config = dict(
    d_mlp=2304,
    attn_scale=0.125,
    init='normal',
    lr=0.00422,
    beta1=0.95,
    seq_len=1024,
)
Each number is 500 + 40 x the weight over its row's rms, rounded and kept within 0 to 999. Layers, rows and columns count from 0. Numbers have three digits each. The size before them is the row's rms in percent of the matrix's.

# layer 5 MLP up, 2304x576, rms 0.0704, rows 1685-1733, columns 288-431
093:492504454496477559451536509457547467414491494550541661498597478434550504510524465570538486534504479491511435475510534464474496513502546471493514502487469488539518463547497442511514517513485477457445451408434506603444471487554424471512485493556546518495532496478424511469450529524505437453537498517457501463518532492480403519511581489463589486540536515515565433512572482487501538477547444535488469515504486505401527451578459583552481
100:505468509516550519505505507514447522474431490544508453453542535481418507462535530443521463504478379464528520512545554486536510527455533514496473426500550500567537511473451471489589467515541496456478499484516456489481510475456464526479448495416557518501499454519460490517476530519503548470537472430622505588490478481482546540448631522533522471560524493516508467475412532557500438493498492542493550514581447496501518542519448513522555
107:453552492553441535508490499450490523471457577437472512476498539520463404515516474473470536527519465481554486541534534517536467537517478498502518482484469529441524491496432507511487444575498550469465587497521582433494470547481513445499481476464484461558506498482497510453549483553576412410547575525421520465500517553550485469470442506498535522489496443513526492546465471542459509516521462538487559433548544508559524436522417498516453
099:547558500543498485467555527524503488511492450602446517495442505550574535463485437515382588558419459503591501485488432392411482495460536475463555528444472522449456414492517515416504487545508517461453514455445525554556526471565567490551541575477464398502554518481456514511569457531492552430485544522528587468473446525569517505503497450474520503534467480546509570512542448521483513428564484533507550440508547543541502530559517469504483
093:421460582497545495494476479523541524500436409524492516555602533498513468494522581432567492530538498481481448509501487566515476484480517479482513467459564445585495489462512566505566540522466489498483458481480467545500536509468465437466484551533590510477488485465523505487517476563466399550511506502588531533480505522475463495485436473498498468434492551471520458435475473511500515521542436511474517501538470520541536534522474419443476
099:472512509487487502486511490494523514481549502443505420477564497557601545551495456485509450561501544541494459491535476485525518503499609556501500469537491437504509473574566513509512523549459408470396505540530488523555359476517511568580521565451489492403506462573470435467447448476539541493483492495435483522588453469479495470474485512531479506519482460490518518548485534478422529480486558509446532435497451526525428588486491533490476
108:465473447487585511559510463528508481483488512525458490509535496549505489459483535550466488440545551473528504481481518501476433475450523450507567495501526470522502475588499480531515533478485520452537539514512506518514520478530522465558522480556457447485491523533547522487398478486409549540498505512429470539510485496459507425596472416497488557558444506540536461404441459481496536433502469491380545482505561506584553506460514443459510
107:532571445481511534544499493488477458553478482504432528567540474478553441501536531554564513406479469469451537511492481533539530495545472506505480483482452490441518466523521457443410510497527522407446504490491411453501508514521467518466495468451504610484523539453449464442477434458493509466520537450532479480543509467516540442517505582587419540500486534495518507537539473491551480468494511487425497512487516455501501622495423481495490
095:475552511476510528450483511465532502497445520523552541531420518516485437522504585444504515478461518493455503485469490490532454442542539496491555533505525504503505506438532469525423527473436434529468545548413555563540575476527452493523540522506559550491466515500440474545503510521512517511446492488469477523594467537565410517417481520476523474512478480453593501504482500567453474426489489475502508473505514571479519476520475469462477
093:501539441559365524527509480456516463483504459476528395615515555485495463478461407434484506523469531529514510509502476459522414499536498525472459553487490499498562520563513444532510451469421481508533462456538528560468436516509521522558498544492473492482479472490537420432567550495442478521555527496490485493465494551465467488524452519557546536521538472492525434551526546555440483433472475544540475473548518520636460486538497485477447
097:541522490505505464487476372495447463527476446536530580467430479420455508514510523542565483408460478446482507535565489489513552527512496451493505507503526533503491534554521527481518524466465413478446532559511508460481564493520493471495486565473558478488505451538467490473528479511471520464492499453408518573480391521483467528480487437474473518501492478501600474461502530590525544516456441459526517423528529502511452483546479512413426
102:487569435424463443534544476585510421489476552581474448525490533493508447593530523500486440454523520481523558541571527517578540555449456579463554549454473403573438596479498496532540502501484533512541519511527478476534535476543544496493484455477524565544514495574537510463486545521519462507533555514427482524525488482543418538493497524483499514483520507495480452508487523554523477513445567496532502480514481524488482477447489530555405
096:552524501506459438507493472553525550481508491508537515509512436538411535470539454509460404541540483425534570535548451505506461477470540483498460478512537480541500566505507448507443463536495526532590455502502569467473440533550513490574516509547488447485476513470432490490441501514562490550477443498501514463481469490497518446513541517443457500480465486500501502498566584527517545565427531470476572485509436481514513516521478498501564
104:518510609503501480513524427364518527501483496493548452540464572546531477433497425494438571487500471462476504552498472524503521512446480477558527558434553592556504498475478424513538525457466499465551522509533540507453464468543494483529515560509501460533541481510463451344518500505528486544572488575506477577442503500593537448489516445484408432488445466491480517499443551517451485518483464505517563517529434496492411539505530573524474
099:485492536486464475404508464555449459484541520475501468537546483480533550454460506522534484504469522425423525501533516500471499545478506445571526483448561437510479547525484502586459465471474480549403437539528478499502503467527515542558498436508528462494527505521471514510497476470539457535523464492574524483471440466472551595502523417439509487431465434413428527542563555432481447539439447462518542478473469513480482473435491437477499
100:439515539509505456463458489461453420521555495520427523513513492505550529600522497494496531462497471431452511529494532545448476492449496494559481491548540473423562531562557556495505488456528507461445443498452476549525560520491484439514559547517490546540537548508494479491468459478492635509467554462540508524556424412473501491515586488521423455506469460495547477529498465517482464460426472477495495492599491492489517526464471487586528
102:501475501487411530515455497465472571517533500501502635525506545477419468546487505479444467520449488464432491517486460510492472528489515453524457539493587464453461490504537509501483510469497527544532528546448483540534502491440540496520489496497515641517588539510503591506497470495573473417495547568505419538482413553483484528549521527499469477504527469492557558449491500475491494512479540554487496461483496528506517530491491484492511
100:532579494471431430421511433418511519498518490541465486504445522507460473459453538376547523503485484454508511500483471495444498489513456490513516560495507514503481538425477500470567473583533483456552497542472432471525427526541483500479518517447526580465505530507500497517605516493526475455494541487438463436500540532558512408413481475502445473588522463587584501504555418529486526582475487506498524473493488484457429462397530519502522
097:528529545502490536422439405506439538583577541463552478460468509520517402526513497433445435492485456485458505524588582500519429425498513523474504507490481490492516438495532500478524468447540509516539538490510441502541521569556511544506485514454479497473486489546499561492580455495507527486519515452498465482566491517481507538544514516503520567576499364423513489489486480475520481505551524533443421508520593505512494558548530485423460
081:525536494519502524525537522410503422483465521536500534515502559456578487518559442464490539536488508481492449481459562489471520481517477512569478472490449510473501442441467525585496525495497573526506503412529469572555531549471456449486479472582545493472502490554435456529455488480441465523499481455472530503496481436562461493524464427562464456540462472574497447511549551549542413491502568503551472470478432481458507498514512486538474
100:489472421536493474467414495561441463520518560580475552463545516448494507515455485497551492530506456477499490514600517484499463531497536516529462460503519500639442511489486508462458530467520478530459438583527510594508430575498446489480490509561447522506521527462525476464428456467469586435510600523465497519454463425493479592466553499494532450527537521545519512466517528503478487542482445442420554488444501523465617423505448460491513
100:532459436556550528490513519556510527434496468501414500537498472530477506466496448500428501485430504504419464518561469523552539442527460516521505482510493474529508544493454515472483458422506482544446477434442481565481487530422500511522447398524533505510578469541465525515562510416525527479514580469621533460565459440492528488403518553439493522532506430496473487561571597550412434543489480481455489550560500475474538480566516447469528
103:476508445487462452448470465527526539582490390531514505521548525470491490458527532494489463565492476483521497474503471521491478500505526434510566569487486497554441521575546493515533460410487462542466456594473541549524499610442533532556508564369569543470522492495517506457453511496453484541503498580517545476451470501541556503454496525460506493495491482505509562466489497515462449565621550540531508522544542493575447411543529450508523
089:470535456504478605544556514534482446422410522535447557495456500522506499549479506508466579585573525479568478503469480474498487469527489459487549506498577567507487519574464437507471495472513503513507493531550460526540538443445507499480539486527565489471529539520500518529442501438510454524481486512513496470477571484438479519486466468456428492519447485502440511486473465494499530545533419446489431483538412438530509563467549493460496
101:403563510519465514494442450580472494494579491563535539452511448481526570547495531521481584484479516515442555532501482543482477484443411465482499519448474504548448544528499621432569464509561472492502540496476420493484511565515436513604493493480472520545531520446498482465535510480517537480518423566514507483525505488456460499493549514467525491508572523623435533530410514515473462510466517442477473530435479497548440526453477551526498
099:527462472467494533460514514543502544467476470574484457427465533492522557527498500498502381524447423517538490500508495458495578490474466528494516459513602524556485480434500568510514511512424583491536458493520481487502506443446435492463489513570501489515488470472552446501435548516489564468540493534566515511589536500488501529502504457497467553445464397558426518554437489494457514515501464477564476522463471459465479472588538474468538
097:468474499521561484532450505436492601484550416543526461469498447490429558551501499583545539477526536529523531438529518478509513501504451523500461440426520437463527460502517531472479466511521490468538482500523476504498503518559555531523454496428473501480561462492540430564474553550523435478559551521476389483534474467461458515499517533455475506546546541446431552512525524403473497508515483485501522566529527540458526496449543554456506
107:467454503470508447517464499508467496529460468429575484459447531470472459498544527541528458452539548511506476458439489562534489531522510539553489529472490521554484486480595473538584518478432516545532427527454453574509464486554457498551541589445492524478562522516422523503469446469480523474447444452517508514453466416470457529494516475557472522483447523475428426481406444495504462475508510419483503454559538540478483504520492481446549
096:538471489511475574451533522494454517566549509499551550471549535471540485483527459435429583419549508477516492551485514527494443581521424496502511465509471493484567495533450513528408424552437393552534458509464516523499511490491489515526503565514463490567583469537537482473529472508497542479546470496456500489526444490521498479457475560412498506513526536487466512446440495575450641526570476542484546498595534520568463523513558505470405
090:517472498488491441542490460458461510527511542370441540386474500533492584569494575471603493457463517466523471520624487502443528429432493550539493511483503491472549446486467499507590513517468521507471464521474490455569476469520532584515533526505568544555545473502519481454550518533507452580431517451548508496505447511539513496586452480538558504558487520516556587529492418484480509563525449454456491480534569498488505486519455449521457
101:504468451478425491509513563534524493536543555473484536487509489476511519540548474563509482511473444471567488465540438494503468532457507544406510489552539445471528458429429524444471432511503531547444537493456610510519523462491539466471454488493462488552515473557469469562480527567586576447553505474522486529465488527522587505534539523522477542514478539530528481491472447560485605453517559510433535541521460517497479512490567522510530
101:472495473544490446484561508508534535421531507535522439518509484543527519447471520538430542463491527449505594532471450481594479536541467452508524514485494548485490461444514492531504559495493464511517519513547485493516499479516498486482517461473480442410455469413468499586555488474493461523491466525626465491552550449489513519527492509424481470540446427500459575530485506473555516538558513528466518546509513463522530524484535512505523
093:411558483462518513524465524524518500422477542520514447432517527458493547547521549536462537437528504477531511466580480488497500541514476580571495501483554524561423506434548557541483557498468538511489415458468484479497498416524471504599451518517541484522535498451526506494549504487426447491561523537592517472522530519527486438519427509483491445509539557495541501479487536555514540498406512496515480559527476525542454471570488492576441
094:379503479591465536543474486463450485446477515510492499480508500447488525429482516474492479533435533549500540506486549455461480553541482488466490473479527484523444542605588503512513508453486423478521529463494544479528507480466542510533511489495542513496526523435482451453521563499537497476518469472462423449475446513479575551400419475553485534478491474462483566508507499519536482496497503502552491489558544496540480513538503517513486
105:482454537512501410559533514507467486504505567500502504453577537524463472450491635529493515492512501468602539512525452492470433448520420486519529436530532498500530519552481465454551454481478572483512503595496461518462539490557423458469516463539566482502553461407448444466496583503509532521525515557422518447440540453558466528538501540506439514527531582511534468515483475446576551478522562460427444537476482450521568502454463470516549
103:514475602566496503514442476364467561541557539528474483492461506496515482528544442501443450466470469462468465415492552486530504461570471486533481551476526481505447501483525507501581518464542501445471489482533497508521488515570499501463522458505510479463453506492515445521442506516446498570508367554510518494441475563472557478459475497419474520540439498494506471528507459534531525559468528491434529444462434499416590523480443525505441
095:450508509547448533495532529413517503549513574487477553521506507472532499555485494583555544488502431609513532593484545551534484479532530542500463593457466529542509510542515422558490508448517448493507433574529569489539504492516522519496485475552454523452518522486530479492463493508526470539555536542486484476539478534442417512509498486513479549550530517437549476575471541513481441536470531495551556501498527465522534507450508493472547
097:520458492528485473503491584550403460453476541461444493438457480418499491451510588482455528463528544525525514498430425529562517467530466493391487451516417500562574525531482503489556502521495482524476431493416515537526470488483552530529491535482530518420549441457488523515425458403502458574541476486445553505517546532496498476479478470554499541503471637461448444488403414474456548486458512477454468537439501449475516447443499479536465
092:467535426475454449606483565609413560558523470502498496533467528464578533485537508485481509394530529560543468534545482544487513528557503514465469533428411490575505467538540514547524525518519484517465513514510477569457502465567503576500445550519483570493521582545488548478493517483481519513502490474508471501581538522481593520555521531416592428466533512513566456508531503470466467508503503458499543558520487500521509491506504524508530
108:471487511453560473548504487511513468495448455532470469542443533544520488425536443491563512517530572571442490505512432444531533454478496559527561553523519496461415486467553494472472507582509499426525463494524445493450451638526526453514484498554520501504465447492502529472522528550516488458513498512431473495525525555518505485453466487470516500551507463492569475472531531532562545445494487522497588570521499557492527438443483482534521
097:565520406515543413513491562523496541471573500569416505491513586598490551474493493497464445494450475545450570420490468483547554518502481520448494535515536454497539529488437529522524473487505418507423461503516530434430494482508500596501560458479566430534577468491505530418582425497496474459468467591455454510547474558482466503504535451443540500479581482488527477508445517546561541522482499548538486440562441554570525452473486484506493
098:519450455470471455483527530457430495527517494477507498536500485494495527469510559536440536557514465556485546431490428513502491464492516534472468486458506529454445476522475464515489507498554539540509543516480534466514517550540462512538500506514567517474558504516550553450518462532459441483465528488451501443452448539500511509511450474502459508531521484472446564538463463478487524474473589529648504540496523525521545479505500443439418
099:509485551475506520467462505540540488495520499522474508485536439438497551538521538483528471462450501496507448526493578394540531496508568439471475471405471472457556404476543546494571431496500452496500510499536540517561580525425534497527558566526496508545497535528538458521429452519547452515507472580521524442585509488481535448492482465531477522474489520509467523478521530499395500459510481474529486559495504522524494542483520516510494
109:508433503480479505519441441395471381453488528532542499445596542481454513566528465501506501466537491528520536524516578448559519495479424453519521531504493516560505467517472552490545472555521461446506477411518527483424506501606618499531557474510497481448461494532478445405502519512509548465492485507397472474476477448464479488511577427520495493540579508520497456546539476536480461518495503516510421517530492471499455472476482466557489
112:501498454486493542485468552519517505487512551507481541570539627516477561520611532506483497535507532506521556497565500492587434552489459510596509482467467499520489450483453557462505532607468457584538554409491603498540525487557560532518499455466520551510462577571470482530495457465469480461496524494466523531418498453506483519451502506486502457504499555546434426523481548497498532519483451523510466512508451500512437488494536479523484
094:450506548471542455518454501516528548455505567489519525501461531508448503476499537455475538533506518492516425573468472500521503463535513538474544474525511561549512472525480413406514526513441511528456470450531568523491482476464471481545454542449478469461515469534550508499518589496507489444435472437492541507448501456474558437477486466509553490546531430539513417514538511497544441484479497520498495466501574469425479457493459459510478
093:495473498535495546533489505509491426475507530565549498535492496524562474511499429469500458454522466457484438525415529498480507469509481465412414476537477519471471504470504510432550454490585585530475423537542516490492539509525492568440485518546561469445526517467502479504479525525475480428582526597490447543566461508585498456492447471483468484520508601476455565452548450496433499515587467566510468515491522492478484510391498508478461
112:506480447553539510509522559444519469484529486467519512546454519465523395531559492514505489456512509553545497557500555494485478494441472553393484534533526477529449507519472530475506503529521480465503506473556471530457475543515463512470469503484453520481525571523440525514438548568495453502474512473525559542493507481517531494462468483495458504458488438451567547470486482528462498502459484467451519507503524463533543463459570579575496
093:489551471520503557482522469457522538529557511425505441477552515474504451531518521489503459505416537516500469452529491461582548524478587450485545510450489515472507491569586508454508524517525584497451470505510505510475392519563514452489499528501505525483495556506488426442506530471494586505521425537423496470470443524553471469498527481477540487488510446483499484518559457485514520560500521425415536450544440508544501452575477501439469
# layer 5 MLP down (transposed), 2304x576, rms 0.0652, rows 1685-1732, columns 288-431
098:535545549514387547533468484509521509435492567531503539470390544470520518504477493493539535491432533465442463526464470535545477423509552509548529468402515481484549385384479495513460482491464428517491518562464480509449493492442476436558482476502466459601457502521521525495468497504459509465521548568466516502512546443513530541466533528466503535471558511509539468526557439546553493474474562453552510479491541497447486598562558481479543
099:491511475565467418494470482485470499427541519550500488506522465508460489516449512469512450508451523416615482517487511568527510504490480432479532530519477490472477468555489515444414474437422528540544543555524444534514512482571482502440501514474483549480557534511496498506490430507519484598522473546434606534486558426485447441413477435446490521445472542475531549581526491463516496589469524529544487572554553509539556500539572483522486
105:501498472459417506527481493529439527474458541475546511471464476525479462548589446579444460509492475492437495505537594552419496541507514513483509506453470504515413535541507537518604583509463510497502484536446557567469545520519539545509601545477464498494510515402509499428481489464491485609518482476536468504508468614550495502521499488409473451462496537498500505476442482418475467494484479531526507509460481529456512610514521468453503
102:521508516477432473514532512434510546457537507551554480556488493474514521553446500501507604503484503429530432486466512567483532510440491538573468482546524474492525452461495479505544542589541527469468510531488551431473557512450446519580528525484431495539472533436529414463540494467504444402412503507496466520455497557548505431486464458490546463460535496484491457520525524519504537477492471440447522523519477461466523588459517469540512
097:495492489549503536449450441546517536524484529532555550473455421448525518490536505500533477574559502477474517449512553432568471492497522504496490452441473462445564479493461516506420463520524501463494468580463509450481560446524450476433511452607528547470553519457440475525501499528439482430580490505479512451499511479529479476464489449550503468480457508487525456505475512483532437476463422531538531522541467587566435478505502505477503
110:468502498456523464451470455519490515546482459555462482444548558500510535525463418551432506501551462473519533502527451564549560507521548507470471527503581508500489505561477509468496514471448478484524544441500432517439472505455454524459505532461518507455437489541458496456526447447537483527489469483511504509501533512479488514492562545497550578446539529470483507472536479544506462463408428489500502521508488491483519490487460519598485
097:463482567466589487566515510447528483483438490477544591495479536540462428519502534501540497480559507484513548582550487465503531465456572489536514529552481594517471549510524507545483560505500484574470479461510453442512445518545482523453478541524549506501443484510530511510550493533498481485438419497515574489401513566502445527431524490510474528535529533517411491514526479447514483463477488442470438506515565472428500495483518472519447
099:531472483430455472495467511564453455567464492497447426548563451509510541513549539494479496464474417571549497557467551491480491543466514579396519574525485542534538573444491475596454457442522521420523477536487514505535514541474540547455555502554497452443493519447468434539466458519435531522513515498525517524585543524523543531504493463457481500468493504567500477477488527574511501499506501484479442465505498537500482494482465506533508
097:440464509500481480500498501490494482473485520505495582452566490511445491510551454505550546453534438441619546556452452519524475475508454567475445504483468467467473553471485462523521515479539548508507467464583480495532476566446494513510508560536542485479401543451490550485555491417552567488542476491452506551434525540474510453535553479495532466513513524518574521497559532398510560576546554441509463530484451509434471457474499454495504
096:413525494567513512474523532507474515509473425419566521527501430563477443488454519537472566512521522482508521523555548489471443467432504521538470473533522537505555472527462551472484487466461551474503448504498507491450506428527480449494451527484485462441536537468550513582560463508503531465470559467479543495487461543483377496525473500539515480564466499446555528500508510504525563538570494467452426455485491514467502445539490469610598
101:468567492488526449486504518512542554461433525456434527519507590514487512438473433444485438497482593463534466478401446459510508519481459442472536480539488538503502574449532484508489439539511565483495465556478515601516483574484508506485483473507491484443502487508493473483497425490573530522510536429520525427449491449490463442455497554571494516468488461468507472530449496488518493470508501530497531490491463546414483456419472468490492
099:499492524472540480464531473479462530508476510454448548461467479459505558443564513529494538541485506497510506523491511472421487428502473450494549499469542455456501467543501477623505519557470556521471479532461515476512470483507441562482553447512460473518450515437506551448554499548498544498486592497484478499481481390571547547491461467562550483461512466508517490519478486491430412534533515454527509569570454419435518478526488510445519
086:509486467463462529497492507464497529517494435472585552504422476417567518495515482528486494478415497532465542418478460516460517464517526530488534557613451505477501432451473520503541507489447578507564430467497431518457542452475513490484531551464480547523465590503527484410461525500499494475531499522479536504543577547506446528524474504460557515499542560550480442504518588498524500476525456479466427463454483646453524518464522475498483
111:563501450517500539452439501509448508532528499517472513557454505498521490453542529537492540498430517523539448532503501500510501517491516539416495497539473578479502534519515548540470522504556464536555510417477415486531461499501514454546456473516458465471511548473487507480544466409447525542493468471490451415531486412559541546516546538482532574564481517544458438449537499491500395486487523508595498505488552469516504511482420537453508
093:480541541493405486503491470495548437474489535490460483524480487507461514521493531457447476500511473552489545417439450560462460476463503530519548548554464558549514491464532501412566499431553475524541526515463529535512458567461508465481507575505518421499502456413498445486530489483523474533475613451473486505530570528487492526495508492542456484519460489519508497381531498494542524468506520432459505505498523562459539437511452518437508
101:518518476423590548424494491595497527507467487480521483548420513534497474452543544566490474511507464490526484435495468464469460501465580464441493573541519524513536468569498517554472440468463591571521444523455539467577500451508515452555491541464486482516459454554546455443544538575525502499492546520533510548478538539450494510553515466482407501481526531494457505507529498487461513420530554468421498555515561441524509460475552505434513
106:513435538489488494503570593450550452492524475535495471497458508579515449550388445498567487450455430541520503539493519508481550441492552494511477456554472521530451542491519510478534500556549416494538474514427541516537557496476498505544509530509432517464532450574443472622519471506581547483486490461513500517512500525437534489485482518583590524499549547435451549418485434536519556582547485447525528517466438478490509464527536542538488
099:503470474487415527454535629511548479499502516476560461503493500518488486470507476547553459514466565513567503487478510448588504510482495473501535480506541459497506519489474496485463544457490547544404476460457539540454519568500582556536411484559502523506477458531519513568560506547460512542511495526523538488475557488458512528551490501526620559603485541469455522461523528388526578434548529568454491456501497528524504496498509455518557
103:505538503420463581525482542527450516495558489541549476503476486481458444488435464495498516538554494557444537478469564509562554480491536475431490501528531451516511555512514461553513530507502443448487524484498474504565598520512474474497500464475516473444545536446506527501529482539513533545536535462551532540509490496486501529491480469529502531469548450466518509503518517514498537512455508507467422545483556504490518418586512528493475
091:565500478537460441498481441584552451553501445544493479478475501514539515494513502538464555544475470437510497496512521512494502505507557480489427485502481480508504529486504489517484546484544485539526533416526487482388422566416473464567461547502408492510457477443520506528514502450488439471567480468525458470561465576515549551484468485501491493480459484502555453526504545427460566548468570535488453594538518516536518419551442498583517
103:553511511533497454503490502508489446483563537530477529481478376488503510445479502468531522574475533515513569533498544608493488464544536365530445555465439529509506457544468452495527495494502557458583473476530526498554476521456518520464474580494477547480555511451494556538466486485533537491503488508583477446500490520478517532477575454544520422520468543467491548426465535504534559495539580540552526533541461503473447511482499491524530
105:480510485472532499503502496365533458440518541487579470458529463500446432494485532528490422502520565487506486444470527423436472478564471413442494488550512524469558474433490516537484499554526528513561532499444479462448521490492458469505572565503536462548510507645493540522542493448554488550474517420445494448513520486465464487488532496476532514534455458441481439532521463490475503518532473503460492473492488473470482481406466525448498
096:509536501480560496555509592446504486456417515523496462468464491504481442485562469512475523519486553502546459521444497482501455513551431464515464487405496472514499507490477514469472448469516546476601494445591505545470465433487456527553473454516470571596415506535542504503509519473419525464511516397512469508535510474455444561520571495535516518561521479505504471479457538498498536507453483547494386493478525488510480512453545569464526
093:542413548491430523452429592446420490489465437489482405507530548571503490573496479468571470536440517503503476526533457507557558442512503501520517540470470457458529515524508487473517464557467445477523521431510529555491442581470497535479539457498413502473504536484520510438513516519439538540471508526547536540475535567550500549508533509563558508508534435470504483509544538527489449504525585502524521512535502477555445539534441430533472
102:539483504502457554472488482448557510432489493478468498517476525551470475517506442494541479526500535482500407572521502441551488492522457501499560512516494513494550468430506404501511482516536479460473456487506477524480500574532501482473450551564564586507462423435503438589463547493478434448557518486548496501475470508482555519532397465482545445498469445418593577498513519475572530460477548502452534506559557444503497540518488509547490
101:543471510480484525497489515566499506470573509529508515555563410510419455532515501514503495543504466523481496503537515467463515504551552491537485449540498549465546410503456549556484530495475506462495506517479458521507492515414490482520487534524487523446528502472493616444469462511535550519558445496488461508387552521560564549489517507493526504445543493478483470500492518485458489527462482556458459430461444468470521519535466459447507
099:502526471497503542446468509483461480467534480515460525488513516494510434540484562497519410527432536539535535554484515505560492461455557500495619496419484485544558451526494505512544448461475499445497565468553577531509524520506502470433509569531504506454556554485493435453537532480519525426537455528461480522496555462479494438446466553489536506496460446584509567510545500422472445639487400423471491495524434557550531487477423502552507
102:508524412498479485581455446478589503502474519525455466520469513529490488514554545497511582518509495517479487522502536515559477524488506532476442528531510533517445592462448508524484459485472464463490515543573487434583500577489464540510435582452474482520496503482521499516523488504494458494474551456523431408517470601498498449488504497522448459427580523515479586421531456438493509496519470475525524448481543421538525465495410510444490
097:392389480525511479543522506522501600538507506507462503533535492475488399523467510536447520479533523563498446462455435409481571439527542574491506498550523488532518469479520470463499502477455576566551482435542475489461468480543522534509510539491480469498480589505567403552474452489557485485461452548498507432476531519527512436529479461506554474472469528486485502507451460486525470478516507549402506557551530503574521428519517534480514
091:552437574523543456530526470529434524532508479496541529490533496538488497487518527501524474493487547518512481499519522472467574506468608520520529467407478485455522511612589492514476476559465454527444544468487473527475429519446497534455556466412540402512557521487494509476485500458547458541475507490516485455477466478512496469496566483522549542500542458534462490543576526521607533459510535547564462483513506478456460456436422511500506
112:525493509486433508620497457504525476546499428494572545435535495430544562491527497531497548495471488493499560509448481476483491487458402499459437456468487459451520433505505555517486511465481465448570546505526445505515468553496546508511480476497432534528511459503597535438475527501508551467451493466496508464533526422528457487536420511521526510499529459510475487492515448528467481515482501468445473509541454463546526512460561559431526
100:465420566461531471533446548452527486491496536497472492521466491531503585469504490463484516561456493564493450470554500512500536519532485504484501481395453571519596473518567472459542425483408574525490477493433480506540511496485500539511547567516498513499550506537503536475478523547508456480496450489442506574481527539458522481469488523481506535552526499527524476464501459451532525475537513474448472459520523500490425490472472548512483
099:540521533472503550489576426512569580512494523472513535498498462481489456494543478510411493548501530525517509499494424429528475543496488544524537524400507401477528485484502529513461506479503532490430498490467525457430429507507448508424501442512422430536442503477498515510525501547527485539488531464492568585438495499429446430559583546486522564557484469539482513501513425526485516515537526490470452459535498545447456514456562562491538
096:477463565507479512571437441581435439495490439507499477589558464510483559452428506494533554509535517472591480498477520506446513509488471475513571504449483508507547497464430436521587466487505508496522535475512508538492481475548511494542512498461481458546517510486510472419535552492446454521469493520483475521440475510513508516518408565511473514475554497493504528573469464519492454515561536526524489623513500502478548547547505512558407
102:542477565520477500464534424444512502432536545530523493452503505458453514491463513524552479507542493506437501496507484501526539536534521579471432520503470537487424564472501513517471551483538503436474521519391474481558502514439532528490461448563544549519475546552529539527460551497494474498428504454489547519516587513479492501566488434500478481545501456490569457518495513465495455544493498476446517475550506513533576408500486492554444
106:439510490522445474488501570548512473534499540475533508520588511500516476458474499515500501587483473522552539474549516467544539407507515524510517471455499556503457488465490464520418414409512503501481557518490491476512481497504470479468481483395486499489487527530525498559504515475485509476452496506514551539497546514435523466485475471439364474568470585537482482573567473533508461498542409505440565487508528533547489492420483503577490
101:404486542487504461461470560424533509574649505555496508520463499442474424440561464516447423543478489530516514435493515537461523516512458562496505506550518472429482475517517515468532555478530500483528479492565438492534436460505526577479577483537556532526547584481519458528438374545451509491524486475481485508513436542503489544461514514487425523439472482583493546490484450562460451517520473483488531505509504515455469474549510491496489
098:483546432458494509547518493470466503447455514546559512537519443451524524480449526464517480498465442499431543516497549464493533527489605535521469453552594483472544524490489507448417497589521483416539519464486567569461541502501484477493495485615501518527516493539473517499482517584463544505525611523525450582470478512516458471511526583473527457481484463504552500483564556564477473513613531578591534466505517518440531462487504516457480
095:507555497475550496548553442461458508470467403511522473459500530547538503533473474514517524450528443526480469498484501500445475530559486493483548463465566578484478471446440556506526552520499578482555401520530546536492392467503529468526548519535491575472495526415480482536484496555496464509457497503508550445461503490538558509462474481425489591462464549504500446482482493559479548511512484495503519462463564459543521536559551505468382
104:498540497543535514514450500455480523405521503472513489545503501464438458543512543509592418500615533393512506493510435536465474497481526518514552460469481463465483528467516540523578513503521512513522449571529460506484553597499521507488553498472491524491464452503526549449509495475421529498549586561546526521474480489416482525465552502569511575451530496529519473506510508416479484496533574421472504451498509552431490493490499537466428
100:520534463530479567511487483463533526476597544527543493476430470592510443477433526460500530454523450430550536521513497539486499480537507562482518515592554538551546464507464541522554537452507521439550534524526528530399466492540579497491398469537455520487519488564506485496491526520485529521475426482488456466474518520512491509564476524498521467495471441559469481504474472565459473497516476507468470508547494480514459558507560560481531
100:513460536544519556446579500484447501461493477428562530503447422468459464446528519461425415441496521474537499427545530453473559439522512504482543475537478450479495520499539491471468528480532549541464491499513547483560477512530564498527481484577520513500455501460483501529498614545505516468508502439468477460586520533571404559494450359508560496523523499525499510537516528456402497473484512505503543580532480520400465497541516550445457
097:468445476496509534504510466493515439485472569509451478434445553496552449363502519484509544480447530494506495475552452522509524491521493446499471494465475548519533523554475475450505467483510465456497428470448518482468437505494487503546517524516432530518485483610492516571535517480435475547518512534448420562491456482467531590565481504506490498488511390450497535480509446568499443400524537536517507511564543505539479523452465489452539
113:489538457551531501550525537489573480511490491425576563553545484480479426531499423452472524579418588518495520511572570423447608492515468569498545543474515516498488515497512457560518491546509514516461487551488455471502482497567484477522478469527490587459473463477507446540564577528464501573533461507493440517508474532572476515541528498546501528468476491525517507533510525481400514523475508433453506467473529555530520561464492487478535
106:529518464487497622442480518551516490561509442538549470530527494537442498415483400481490577499523487451494524568493437464441466488516547488554435556452544518452448563476452563482512535507473454514548444531484524512461518405456487604568533487443490590557446624482476515530478496495521554467523542502470530539587480449537462457505466536475490557533505572515504444468424519492521472543549447515519470449620585466431478446465523394496509
098:506566513519487503425557478508476537410536543487516533476521484443523514551485545508539515497527485460492495498502492486469498509509519605510569521493455497405542477509473479503529489570460605472484521447563471530513454535565574529539460532483491505443465505564464464544496531438493488464511487477476474508460499463484460436464514492506441450533553481541496490509508500493488505569523512524514560529474535497593481520514501504437462
098:478486454548533550447536493513507490483502599441504528533459443421521445462453489481539530544471538548536504559472481557512543542582520591492512577516518491503522567487471553509557476522504467474472491506472537483530542556599497495544421536450471531503500522555526531488400494536574552501402448413476529520472517515561531512383461447513584455553467583445506525540505555531533489493498437480518524528465470455503497456534514528532579
113:553489516436464457449520525475509506508520376546606530452468547558527519437445533522391540499461577524555502500449516421521498477468478430554509446474513492386557455503532486501497479468507534527528519565543451504500543477541467547539445561603500500461501427430536479481536443497599537462506517505520491504438455406546536446455443511539620521553540477494478510547550503548520476484445514399521502512516485493427526519498489543605506